python train.py --n_layer=12 --d_model=64 --n_head=2 --n_kv_head=2 --head_dim=32 --d_mlp=192 --vocab_size=8192 --activation="gelu" --norm="layernorm" --norm_place="pre" --norm_eps=1e-05 --positions="rope" --rope_base=10000.0 --rope_fraction=0.25 --qk_norm=false --attn_scale=0.177 --bias="all" --tie_embeddings=false --parallel_block=true --extras=["capped logits"] --init="trunc" --init_std_qkv=0.0747 --init_std_o=0.0 --init_std_up=0.0747 --init_std_down=0.0 --init_mimetic=0.7 --optimizer="muon" --lr=0.0108 --beta1=0.95 --weight_decay=0.026 --lr_head=0.0124 --grad_clip=1.0 --warmup_steps=200 --schedule="wsd" --decay_fraction=1.0 --decay_shape="linear" --final_lr_fraction=0.1 --batch_tokens=32768 --seq_len=512 --doc_mask=false --train_tokens=141000000 --steps=4303 --dataset="wikipedia_en"
Each number is 128 + 24 x the weight over its row's rms, rounded and kept within 0 to 255. Layers, rows and columns count from 0. Numbers have three digits each. The size before them is the row's rms in percent of the matrix's.

# up: layer 4 MLP up, 192x64, rms 0.233, rows 101-191, columns 0-63
# down: layer 4 MLP down (transposed), 192x64, rms 0.0763, rows 101-191, columns 0-63
up101 110:109165133100120113080125134125157130152187111113138139104150157126107112141102165119116110154094117142134134106120104108100146135099197137130152151170154158127117125147134107138119128159082088
down101 113:119110181136141131138150140158137101149143095144148144104139081193148118102091129113105165112088129089145114145157144128161140109109124148124116090102124156184101115105120101140129126115118133
up102 107:122124156139118160107094149113171134133148182099136120152145117111132120097117129149120112141108080154127115151143090105125168126097104118123113062169156159147114140171123148129155129125091149
down102 102:123095111147149145129135092108166126105158113131124117133172141153171121154137075151155128149124146129139159125112114123099084094174077151099116115127107114142130129133107119121110118191095151
up103 073:144165166146170117098141144107163178115119102144134201126128128113149147106141130144109095105099157149109138125129126111116119105099109151130130134141109114110131046103144130131154145149119126
down103 069:111073098110135117177142118166132092162138152120102040140137135138127120145140114157140125125122107127102109109137153152141146135142102157105128138109130137123110176149160099138122085137159133
up104 079:183119160125142168128098153142159102096130153092141127107121109140157133094115102145130129131109117132152099159105153095088173148124123145098067120141155158125115134109148093123145149165133138
down104 069:143116163131073148108141148181106126111117140099118159123132152116151118139102116122117118222100103147155110097146119134097104131109153119131133174117129140133103146129137148103100107114118156
up105 117:111086123142164112108155111111091104143128144177134085136147162093109131118142137187114093150093123134128159117113145144145170095129145137143136108095143133154144123123083158125114138090111096
down105 112:144131105088137119141118127151139153084123125090128137128108161170142109119128131093153160144184108112101126126117130098094125142129103109077099180137151107082163139158153163130130125112153139
up106 080:151105132134138158107096152122158155152139151127139134123172093126109108135126099143116084143143094166110132149132130151165142114166120159106082111130155132122136128125101094151184076128092105
down106 081:096145133131133085143140105185092135100094085129143135136118114132118164131115142130183109138158119139131109117110126130119179152143110078104118116166128145093135110142094126171126175110137140
up107 082:106101133134163164115119115121121097142071116138083126120172119150156134166115158126100119129131097177147139163097134156115132132115148139091105126118091116129099125166128158157134096103107171
down107 079:147156132122130073201108130098099137119138139161101123144113088154141147072132096129115097104137132143134151103132107125154104094144101138155165118127105125160144135095127137160136151140160108
up108 111:091133079147133126116152089133150110165153122135111129086138160117145112153114135149106150124074138093164086095158150136110134157161176094117107121118093133141145156145141131149107105140134103
down108 105:166115183121146100197121105100098156106097119123152122151104080126115131129147101150148120139118169132093172126126115130142124128156104108117111130144129119169160133106076126109135149112134145
up109 104:131143138121179135136134133127100129153126099094134131117136122118133129120180116146163146099110050130147110100119103145138137105160172127071138130133145123117077129135127120113164131149083163
down109 109:131113119143124127114126130132145166138091178118118141159128179115100129091107154125084108126102171163128138128148137125122139109142098098147131145087128107132190151070114095117124148108166128
up110 083:135174140135098110116176119132117145083127146087124111134176099127128116152120181168101137115102162141128112163145102127121128117124136124110155116122172128126142107172105092123132185110117152
down110 092:151175151143100124113148112115160129141155086103146135120117116114115151122150137118147168115101125117108128144152058106113090117102153119115152117125100074130166130136137092144138185135147153
up111 102:142094128076154136176081134132134114148122132178115128120157131107142128120121121165127135114118142143132162131164132115161158086124086148124125164122144127103137115108133173160127089071109109
down111 103:116135136131131111097185095127132128106148160157114088156124114116168108098140130150054117119144099121159098130120155143118126112146159085107102119147117131148123149121147134101136147105176168
up112 104:127131111136152143172130070124120125133135112076179126105138147146094088118089163153128156173118140121123116128095158161170147149091110099125091133140138152132121126134104124109138092115115104
down112 103:111119126111124112105124162156130148132134111174076138116135110132170169134152108122128130116129088116129147133134128125113109125144132125097157071082120098110128158117166080132116175168169152
up113 086:093116113140177116142140152122130135087137101110115202121132091128146077110128098139129119105099108170138087148138117133132135110141122159126160144126115142125154092139164145108120144149130070
down113 093:110128116150131120146130076139113143138132146138167137134099209124131120150094159128134143156154149123115129102134130130113060107099104093083125120159131113140121152097138134142182112107121123
up114 078:154135117126153100115098180127123146124161135109134123097129157138155129082154073135118137082089115108115166126102139137114141125103128132153102167092160128136119087100112113169157123158150144
down114 070:128132157126141112170153086129149088134141160148082129159118104100103122141170155149134125113097114132128116116166120151156083144130159137127158097131111108120131167117156077106107118119086156
up115 090:125168135142116138104138114127171143132135139116131113105104076145082145128068156175134139113122156154148138138152149164091137121166149116140131069119115089135099119119139127101124153159098126
down115 092:112126133155130161125130164148138142146143167149095166077097050150109095127109145138134092107130133143137121152114100152111104156150120104143133100125182098151136137123141092112101139135117135
up116 094:148139130148161149097106126115126169189113063105108147117160126109174107148135109167140130128101114092131137118146113143097138140133121080119095131137174165109120133109134126122125161117112163
down116 096:160115119130084112139177100133150096188137109146139112124064136144106124143123121101117105147152140146143134103088129136132109127107162142118108146150070148134090143171146094147143128133126145
up117 091:135094133104133111140092146129153100097109151120140132156137182098154137135149107156137155133134157103173095102139101119144150117125091089138102110096167114117129127095129141162103175115133172
down117 089:141129133125166137127128100132108112141167137128084174112112121188109145123077122098127096095154157130101105120117171111098113175131134117103165170153106137157132123122114115093137101136150141
up118 121:124094159078128146202132119151112149123153128115137119141126160110146147157089159152130137126125140132079150121083135112091106120138113133110102076146140159113136134113140109141167130084142111
down118 128:110108153118143111114139100120156134155132158138092089163130163179136131147092136125125139143090092124120115105093132121095071145160149165119092127154114098131133171170136149115140146118125096
up119 116:122130131111107135142164146153122093155168104188124130105133147131154128107079121148097142145110154134112123154153165141101106117119115078083099126114135131150164141121138125090103180108137101
down119 114:142112151114122124131096097104115186103105172113111137131094140127113110168122092101134146155116101130181113090117119138118163136101134180138137147137128115132102108155110155174150089124126162
up120 095:149109128102144177160069117128118138095118117079135106082165143156143118117112155153099131097107123112156159139146154150138124155149125120095108080147156096127120123103112142144155162131113137
down120 102:089135135141128106138170156117152135124142129165128155152080125098080142154116096094203117138144156133102098134097093124112168126120101152129152155110111116115147127122114119127093116114135160
up121 101:103124117107119127141111135112075115121142082128152184112132173115129098182099134124116091172129122132094135162118129092115159118149132077128099137153147141176138116147121134117113114104122157
down121 096:159122127160134125096144118153168145123080119142084096137120099139132126113185141138147146096152148146187110120127124141115073156125107122133109117101116103082125142134151119164156134130130086
up122 099:064132143153123060105112136129167134139144127098127149127137113061097168135136099148139172153129131158163103089117107119135130156113090117132128129127148135124169157127125124122124109148148129
down122 096:130131126129099125141070137123173127110089123097087108140124116094110141137095166114113160109169113146102123106133144141129158172158147104102174127151120132181134124124120106171114100147151128
up123 037:133115106099126137165128142117160116138121162169134135078103124125121152096155109168091178129116147129164105079156094165099174143100126122134114153107124126091122140146128101123121156101110140
down123 037:115149137107125154118137136124152092151128194167161138118090128102138160082126151144144163121079142144125125075119106142108165113118143102149122137108151124126112123156148098130138144080089125
up124 093:136117143113114137103146100121182165139128160138110201119104123117143133126132156156128144172104112108131105124118055119122157123116136125136131120125129120092097120085156104175129116160099133
down124 094:112103146151124175122126115068166156123127103162146066137139095140101133113124126140120118117115115143135124118158108124112128185128088168112116135110134133136133147149169139150118081161147088
up125 115:142093143151130131128151094103083153118110078146179154134116106119087134146156121140118125119111133143170147117091087165112101105161168121116145131101160088121138151144140111146127144155164126
down125 124:110159135108168113136099159141167111106138157107090119149157157107156114124089103156095110151106164109117132111155186121155144134116122115141087121158103158128113128111114152084148109096135122
up126 090:107124162078089145145130113100141116102106132121114119127135113157131125111154178152150142137097170155191112139142107171134097124097147152096116110109125177121134126154112101142142133106099095
down126 092:138144156116097151118130106132153121084163121123151136107127130114153124139118148147161109144118107178188175084131139095091110111128149174109117154103115115101111152093111101154121149122094135
up127 115:108158126133135110131097142134139174157154158128108143110110098120139162158129157146147138126147096167147115126099127123101080154113144125164103130122079120144132110172068102132148078136108136
down127 133:112165118099111115121129134124070154128069154116138145113121095126085130159155120147103139164155103157177112142100137094128150126099152126133116182154130097128137123143128120146168101102129142
up128 094:112098139163140143132146121109093136088120127141167132145127114114137103144128151148111134165094088119130115099099139133108143123124110105131127116164178172092122196143115137106128163075161127
down128 094:161154114083133127176081130164113105137110106130082128123133155108156149113108122116119129114144153142104163135142162114178101151160131128096109165133118099174143099130107145128127081120104135
up129 093:122103143118153131112073116136151073139107117127128129144149136115104092059104142141137137133129098157134112105149125122159175096092117141100146193105157132166133128132139095141134126146131121
down129 093:138148080152108146120155108094106184096144139134118116139109094126128120151169080121146129154118179104112158147136118124096094137141113123163127098124090127138139133136124186133146114096154102
up130 101:136113137116114133172110163078069158157149154103114112112144147102143138106177097153096112113115103148109141139105114132137135144149143082086120175148149159152120121095111119145112134112146140
down130 101:079155103138115120100149086133145117112101105163119169179132130167083073131115130126174132145133136137164135100120141108132115141143136176162160102103111108141103153123133097129140122124131105
up131 097:132126144135119143127102108113111140117152168156147103090125129107160111127155145179114132142150117105124126133122172102155149167131141132070133148121131127135073093092142155124114149067162108
down131 092:130142097117164091122155149126118138088112086097094166151127111150104150159100115106119119102154161153125142146092074100148135142148124121163134103136170120103174117153140133134146113164107114
up132 089:135107123125086146156131173090140170101146142093127120063109085110163105105143122107144122071158158136129118150114142147151118142120134141134131130123130170125116122136105163174143114162110115
down132 103:125106113147106134092169109126122162124108074145125085115125110084115146100145114135112077141114152161127161131144122137181114142119134111126132129121120161098138114115123148158178156173170122
up133 116:098125110107109143153127110108148101092168139161135138103138166079100114149114152167098117137135134148136160147117129090113126138113133098128160115146123176145159066111121156155078113126131128
down133 119:114137146151163129143141153159104116100118131088126158160110154133153137086127148120116113063092122142102095096164155154109127095180156126098145129098161119139154130146119150103111124110105130
up134 096:113154172140182126138141096151129127104112106086126129159186108134128122141136138147132130104110076114155130105082070137115149100137092146121136105106164145103128119121107148147166106119139139
down134 091:183127083077117173124128113099140093152151162130131112103101134136105150139139090118097123100128147128164131154146141120151114146112187113132123126140109167173102118117119171113115120112107117
up135 110:081145113111130119130155133144149126125162090085163148107102171106106106180136141141133149132130158131099101119126141118091081118139136101103108165144144175129147136148127097128114077125151154
down135 120:128130127148138099126111157138153203118115123121089141139145142149127136137124127096121143080107130134141102110082108133180168112102129137182173147106144099124150117141108124104078134123107132
up136 101:101104162090130123144148113168128121108165121145122121159180169118088084137097138125094140153151116161120136149136160148103122141071103128117127130134122143114145103142149115127130075094158109
down136 100:127177114162129128132124124100127135149078125154108134112134117156143144117149126160127126113072138132130150106130093113137121073181145109139115148107158145110136173104127162089104144166084119
up137 111:126111119131120167169149100122114129120130065085106154146132225111163148098135134131135134136156134109108120109143148128100141100133127126110123100079139148159111137110133118109124154123137152
down137 111:117149155125125076116106142135122102143133180155165123117091056161098124148099142127117114113118117131159137169115132126154107134120132086146107134172147115109166100140111136175147115112123123
up138 060:140129162161140184159108149138150122107149091099168161155146128121113115113126073150130145124123097171087118133100111114096108126115116171144104150112135158137151139127125141114136095138159083
down138 058:143123100144140157115147087111080126155107135130156150098124154124156106146090151079113121167104164105141137123105141140116162128146136088118118144124118107094135149129122104092135145125139207
up139 076:102181117138141157145075123119124146131097125104131150082133100141147130135098163162082119103129111102150136130117148149119127112147159130149113108101115102166099096135138175096182129116105129
down139 069:124164109148095193136121161113130121163097129126132110112104084136115172115117113127124126064110169094132131129138102160090144100144137129138109139189133131116167133148117113126119138142145107
up140 059:166126090109093143143152124122131083075146167127143136134122095150125179143096143143116175125137132098134115099158120129058131166121133121090142123101116150115090140123144128117135144116153121
down140 059:097146161108107112121073129125112120098148120128088128159133173171128082134110141143143141114105126150111092131150126119093079125132110148095139175144134151112094159151125166162138156132142111
up141 089:110117139095124119123093180138114146086112148124119178107122175128108111136172156132130161123170141134088124100121122148135125102112125109163120150120158108131188146129133142128088089100104114
down141 085:134156096130119159153142094103163139136121090102118117155102123170101124105105158103132136138084085135168125114149097103131156171152136133100153135137110156136072143136140102141106147171126139
up142 093:123151102095114122109124161151197131139177114182136103125110128159095151099120117150093128118153161119096106145177145144122129112085137140137127086132125118101125107110093131135117113102135099
down142 101:131164122145093108151108125142176162159136088142120085135107128123121133103148117157143114128131140116177075123155112163137164108108120109125090078140125130116149148154094096176128112120133108
up143 105:103083143092114133126188081131090108119125106109119158147134139094137127109121171134120134117153145167185118118166171114127117095139134091112138128109123126127120114152173153114105106153145123
down143 112:148152119126158146145103160123155151129109110127141104145128150155124111140137096119144127165089132140109151125067104155068113140135118127130093180148116105116106136126126101123177111070154145
up144 133:107132151115114108160164148147170116128149151186151138133147127148116147088106139136090139145078140114175112131130116087086158093090135152132122136141112108093144131125152096124115121107161102
down144 133:135132108156126129131152144119121160086084120112120142123133119097099111118192098112108117172167099172138131115108112160116104134153119118136120147158158076155108155143168121115140131094100151
up145 107:130157135153143126149168156148150124136136132116155110108128123089103147112180149092141098114154148120125095132094165118106156094158138140139125133089052142157083130136115097119136131108119108
down145 100:178129140103102148122139127120134129123087124127098101155115101149105125125152149155125168151181129092131155111107144132095139182107091100113116135142111088158143141118141187125090102119126127
up146 089:150146108147130119106102131120161127107156137088112145118113081099142112110158145144130104123164134145116128106150158146167179114111134159125106111159104130140104109096078160138172086101152155
down146 083:097161107187115130094151125124151117171123174123114093157098095099145161100143106150123098134159142141093093121124124124154157101100142112126115137177126159099136112119154134109108112110138151
up147 093:153138105151127163147153145070116122077132134151169142090160148122135152129106150139113129110143116107117134097135091149134158083127104143114130162107114134112125063124136149116127146110180100
down147 097:081122142122174111097138132085132123133109105128101118144159121138134113094115122129171171130108139149109112122128096135141166144099118193143159099177079090129148107113137118139119159135135137
up148 092:134142136171173146127131099135119067071108170144143143148133107080139096144113092105117136114162118152142154167125126112103153129185125111122114127083154112118145129137115101122144137122119120
down148 091:153066079127124122143142113131168154193154080110140132128123148147109103099142154108104136143116148131092115118148117120144086144080131159122143128145106160135099144128115139165125118113161131
up149 079:104160078142121138127149095143114100128176134127114120132139134107109144148144129148129085110103119168160120131112177106120154137122141125159129123118086151141101057144124121135158180101139101
down149 069:124125152121115143122125121106146195133096110110191128114120085162160147150136124086138170108165140079112100160165105103138118143145094130111108119120142110141151153106131149119117105110107138
up150 089:121128061182158110168114136107098157126115163113130161097121114096169129132147116121105131137164122138142129158116086119122154162120157124103135134111087186158138110133105123127110138121113112
down150 086:120157116148090126142118115088128144117134173172131159160162110153094119118100116095171159082098174137133146118120141131142105121120138163151105111120148104160144131095129135110130141102073114
up151 109:111138138150141169169113167114121173149137133098074121092105135122140116142099113109167115078152115148141142078140109121113160122138109129139127096124153156153138132169080130133137086122106133
down151 118:158094161146120167066131114114128104137120082170138112123132112138124112110128120142119145143134156085143092156115075146125141158159095110110109114136127143149132141155164144137178129085110117
up152 096:146104142101072131164129108135111108133156114072106143113128141095103179139143109187114136112096103142128118134128115151127120113142107121098096160122125126144103173113144145155141153117101177
down152 096:135167134108155162130154111135126164099104114175147126124100140126098095118128161095109127171122165152146140142138125120112076161144126142129139102112082136146098068102125132087121139149148112
up153 086:133155127121128170125128143138182144100155145144111104110167067121137144090113119149174136144121147138107100185096128081123101137116133159130144136124144138155140092136106142103106107125116086
down153 094:117182093139075139134106147122112138136156112120124134117074103140158139130128136122147106105114196138107156137170130105163114137116118072124092139155127130133158096121143145082132128149137128
up154 108:101157148111157117156139093134109108155114094132104138120136156108131085118118131140103108153131117188115114136095173114119122092150171083116153100139153125152182136158096132140151116121102113
down154 112:130081120133132111102114155172143142117136120105158139143119156136151138110141144119134142130113142054140098128178118152145121163112138155129115118116080099109090112099153123076128164142167139
up155 098:134135111082127141163110142109142130137144162096119157112125149117158145165145135137099118063133156099153147121124060116123137130117113117140141105105140202161124130134132118141145139117080112
down155 103:097112107156147095122113134135132133130110123120152117121153109117099118106107143106150140170089164059075156153120139136148164148131173120126163116155162109134135153096085115107142136132114159
up156 122:080136125150085097153107112132073145101120120121118135136128145104083143140104138162143127122118133172133110110145162128116095174119182101108155118104135153186140151121129115115138167118132115
down156 109:154112125113149175100142139125178119143135084128166110106155080148168110115124131113110142104129122118143149153127113169130167095120084121137107153168113117105101116140108130129108074134145166
up157 096:125127150136157135112059091156125108108142162075191189159130131137149129109126137134097152140134138086129105097119163134123123170117145109125118121125129123132122093083127133143143148125114135
down157 100:125107118120122169134122104156127127116112100173118107084121118138110157154146140146135147145183162105124130165126112100169127126088107142072113081147142092111174159123102130145132122110151139
up158 095:102121131157123101163095129129137126112130089108154131112125150122155104131137100133119131075149116139169123130131107179107131117117124100147123155101122150132100115099169180134086120172173172
down158 089:158104125102128142111147115114111147143138135135141110117120120137110128142125156125112150198083135121097140134135165089157127151121122145110131076135128114116133156183122065137167149091117085
up159 104:129123100127137117134119102102127119098100111116152167128127097130112087141126131124162141145145171157157155144141107097130125161105144070128107145137132178113164140163150066112134115148156087
down159 106:133106164132122168145134115161116120162136128145089113164162195127138140103124123136112106106111088113122112095099134155127135112174121177125137111110113069138098142089126161138120146111126147
up160 114:078123133131125100110126116141132132118148167184160145132163097112118162119111118151114162125099130081152106123202145148128135146121156118075110127110120096099137135116137151092136138148105139
down160 128:133106129099138083128139093170109110085123158131138148148131126095134121119159130149143181167113133140128135143097109156129130088082177117106091140133157069115155135134158140150114140111120119
up161 101:107169118170163127153114129137142140143086145051116192113130080130128109103130103100104112128152150103123142102149122123142156128081136125121141118121136152143149106131148166127144140145100147
down161 098:134111115111099153117126150136162103124129157176094092131138112146105127167116155166099139086112156159165170119093129115122116128167115139146066128143108140101123107142158119125091141105153125
up162 089:130187094137120092090162135097160169160119136096129115082137089152127145146122184142127144122132083110162098110146151162124149126122147115119147144120091119149125089150109113126120123144132137
down162 093:146127144104170130128138149065131129143132097107146158155136086165133101137119134143144136115072154112086108127172152137141146097141130140110133139103112082123166107151097111167095135112148115
up163 110:127143102092098114125088114132124130125106153124143169150143144118144106131152151184119078128154066108142160139145122082103132106118120095121131143127171160146149111140110134161135085140159130
down163 112:119122121124139103172137136166099177106159149114167118119095091103092129133113135076128140121128123130161074151116136132144182111143137156153092128136114099094160145118123124126146132091117161
up164 097:140093089133077135173115114109111162156141135116160149115159164119144136152131166136132139123146075110085156087136147159107101139144144144122122120164124118152115116136126094109115128081168140
down164 090:116169133105098099096144120131098134179102126135135094122113142143122098122146129119082166152133108162119095110142147095188074114149141150147156144129108139152121162124109130098153113145160120
up165 101:089144111122097157142133133133176145111141110164123102138143136068091089111065135164115149122103151167155124148147125138103143132095135097139129104125141158146117143108123090110143163126157134
down165 107:137136160123115112109130138112096149115148154140125092137116151174119107146100137140118080084130138119106099122145123112123096117162152122112151172154150120127111147148155159102097127200078108
up166 096:125123101125125120125175130102105157155154136176138100110166154150086190133142136115118150127163133111126134143123170110133167091112113116117141117114090105134117083153134102123123128069142144
down166 090:092161123114168118133143113153081165136131108094115101127141119114158116120139140128157112127164157138140135051112145121112113181086107151147091141111115119172131141145134143117097148156119131
up167 130:147146131108154103110174082116148163167113107096173136116102113123097114154112095120122142150130120085147088142141123154125141145167157130116101124125125105093162121167141082132156114117132162
down167 126:122129109136108105092065135128125155104144105146100105163170145101176121124133132152150109127123115163093142121129118107154094126082148137161185113138129154158128140113107165109153091131131125
up168 076:115133124108112098178100143105124101095166118116150172176159151103121140123127146078138157075120135120133096123118115105135141133119149170147132173105110125130123115091175148132115143109096120
down168 079:109130086152146113070127138143124093151114127153086114127079151166106089130137130154107116156162136152131142155134131111149077106130120132128110098164096131127124144165112157117126133159180123
up169 109:129131159111157123102141139111175104150113149123069147127176109101141098146093131167143151137118146119121115080133127134126110142121135138126146108097124133125176159157150128092087138175086121
down169 121:157142104097121132133156120106129144100109131129068130158145148094153136153132137155150095059133128101100135118116091149136112120166179101141119148121140139129187120123164119141109133136131091
up170 084:149134135099086138140126152180135136091178127087138122101165112138112120128144108120153150125155131110137132150142145098121133078118169107136082161142155160124118128076119123154158089128103123
down170 085:114131148093102107069114136145119176112124123078137108122068133153168127145129133154110129123118130148115151128168116100146112137123125134111135152183095163118125087121151164126120130177140122
up171 100:137145147163120143135109181161129102130122134084090122104119125084181154119170135121125077097147129105112182129116145126126107134147132123148164114112139116123103132094079110134139124173132137
down171 092:112097133080113121112113126094154158133160147174144123122154124139128119121079135158102170147119126128117096161156114102106154118117134170120132124140118136163129129149175148120084142094111068
up172 101:123097168123158094094139140151111113160139101104106155144126149148124128160133163124163099083135140143119125151069112151140130094130174114166121109109154117124104157108146107140152091137085128
down172 097:130144074146072180168122119071141140123109176147121101095103137108133147101117148126154147130122118141147132125142147090080163152153107141126103136159135128105169102126134151124123119111129126
up173 075:163131115128129115089116124105168107161143120115133144143148100111134149133118085162093117125117132089083135119175129137112157128146149120159126109167153073121170134101115128135098133121172175
down173 077:148123117116137108107127128142167176149091128068135090128136102122112139108129128133143134147094100105090152149112114128148147082097142118140107119083167118111167141120133126122148161160157181
up174 098:136096133133146092122104134137165107127157169130123101152105101134135132181106108129120099151126131090163139146158111187148120115113142122127108085127136082111158179177110107123128113108121117
down174 097:111168103137129137124146073120099139165101078118147149126159154153139093100103157138133123118160122167105106155111145108140112100152139152159139116138164121123061095159115106121142118133131136
up175 115:151111105145130124117161066148134137101146133120063135140145109112101125128137093173168115141111125146125117143106159131101173128126153145107103153137130109168128086120134169123181130116131100
down175 110:125149146118111100149121139105112167149104094156147151130104190128161153140132170088132146125153127141124090135136105123128093126138113128146139102135098129105081191142130090093090146117117139
up176 110:107129128156150080148184104140131130139158149141148132177122096116114144159114117149102128157127126096097111115118146115108130172138137084116150113121089119132138136149141071081090140156137148
down176 102:144149128103108180127123113152145094113142155143128112093085112095123132122192161108152105115126144136163148120112141112148142121153128142100112149111135112122145106116128175168140096060114108
up177 102:102133130125077114101135173144125128122176097165128136168143150097110121119143153152101111124077142147087094114138125105138145109109138137103130128157129186145149124131134139151087119082128096
down177 103:124145138105159134101095137143190162165104164105089120100155160154100093092144156161135139132131114141164135134088140103133110137094096129115125151137126130109128095113147129124120101084160142
up178 111:150111170110171153106140096152152101123146106107141126111127096139127103141090125119100095148114125144142095143134111151137124151159170172117085105104161125109133141124112095165149066125130153
down178 104:085132114143104113130162123103053153138112167177136109144134157132129169111156132157137148142140128130137150123105118104108101118119081093113113159107128139167131119152134111095112151148159094
up179 095:112157133136134140158161145097144125133194124173116123117098157133127133112111150139095116104150101132148140161106132132097163099134132141134119139134100087126090098103108130156092088105084168
down179 093:136105123128122137100132116151101143098117110109129161117156117158160134153101129129163117125138163090138124090153151090144078156107139117090163127145116183151137111129081136069137128151154129
up180 097:143133107100156119106145122120112139076101183136113133116136105122093139147090149181094165136148156102112105155143149125134153113131140114137156088083145087133135137116159173111143145116105116
down180 097:145125136127114106131146127130141146176150125112118112148136137175091113134181099122197097099102114124099113137130088115121106120160099143117120143112097140131138138121105087182145168117161110
up181 104:084159115165161123122103110133128141149131134156093135125125114107170120154146131126127144161108160111144125143167131173104141133124174135086115126170090148080095094093109098128123102141102119
down181 097:137100127119084162166133133117123087131112149111151114084136110121164150131142124142146118139123098124125164113131123087139114139129126088109105153172108092110169158122155142098135117109174190
up182 124:146120136111114112124087131177099118110120141127099163145134173085135176107147168140135143088148117103113169108124127108107121129083134120141094119121172160146094125104133122166144156097113133
down182 117:128103145133156137160082138126158129090113220155150092141133113128124126125146076101138151149088137100128108112134130149143153139135131106124148133116108092136163120091089132122107155139129137
up183 127:137091152085129152128150120146110093073132140126139148184142148106121106157099128156113126151105140102100133150122156126092144144085154092145125105168167149140115131091154161107099129144120124
down183 131:102177089154090122142133164176116109150148145137097087109164136095125123129117141176102116132118105112132131116174145094132125118149154138111137110109095141159154126142131164152090118127088108
up184 098:108123162081137137118114123146147146150147145132141178120101092116143143135148084134123138142113110110179128092162086135140122123144158138170134086153108123091078135098128140163118103168124115
down184 102:145130168135162147084127095097143123144151133128125119114112103112147165183140110141133127143075167126144101128135118125096107133175084101154128110121097139084093114113127149154168122125158128
up185 094:151107142107161183158136172110157134120125135145113114126092094111144130115123105097114133133150116198087159144095151133095110127126123151187152153132115099130103102130097108125110131104140131
down185 092:094120132128171096150122097154096127154098123100150136139154152130132129140129138154127142093151151109146078082129147147141163121124162095089097106114157127109127147152143075103170148104133147
up186 090:085124132137164123125112128168151177123113124082124112138101080158115110106117118131130129111110136136152084149138114144102135174173154094158135079086141150134142150145102122127137141158123092
down186 086:108112094153110130134152121122143116165190108167116146139145166152171114147136135105152121110124105098128161109106107105156123105122059116135157147092104125120113118142145144138096126080155133
up187 104:064125140140127118141154133111167129123114157163124153131129099128157157115105078146127184095093142103126118134149132177108143163144136123119089158124125087110161148114137107103097119132132153
down187 118:132100122104140115132156124155118138148098159119139105105123095089088120112149140144135137207128138137161133137137124139125148114098138090122096117103132086112155099103138190111161161144108151
up188 088:165140094125114105135138111137135124146147141124113112104142092100132132135144149137104099102124155113179129100151119200151158090162127117115148095092084113154120112108124139187128115131113157
down188 089:112139134129107154141144138107141095133079111123143120141127082127175101119131135127124105102144138116118115174131117156126115121135144161156142103085068181113141133175140119106157120096183117
up189 097:127112146175122091125127115086130157169152120149151109133148093151135123126131147154123104160136093084166105138165135132118146097118119143111149136104113077115124149168085150096149154126085120
down189 085:105160141097121114094126156183117126102122113114108131121131165108133095149134118072096140082115149160120148100116150138145112164152148131174141167120110156170116101101144136081138124130134130
up190 108:088138071136127113183143133100119170133143143146153157117131144089141120133163156114139139122144143110120188125083121128115120145140165089111101143108117128119094080081123143143127108126141142
down190 113:100173114159139119119106107149128139097137135134132170125159117172130078114091126136138136105099084145159147143137108120167128136112134116104134157121164115168114151118125125067153073130141109
up191 103:150087149107097140148115128091124138135137150171148122105095110112167166121142090110081120141129116094144127157175124135134132089131109129143138112158116140111114071111120169162126165090114128
down191 114:099137150141139138162155067125085088083105113139144176139142152110096113133126131113124099145096129146138136151091108145128134128149111138138134122071119119103154151180121123129144125130172164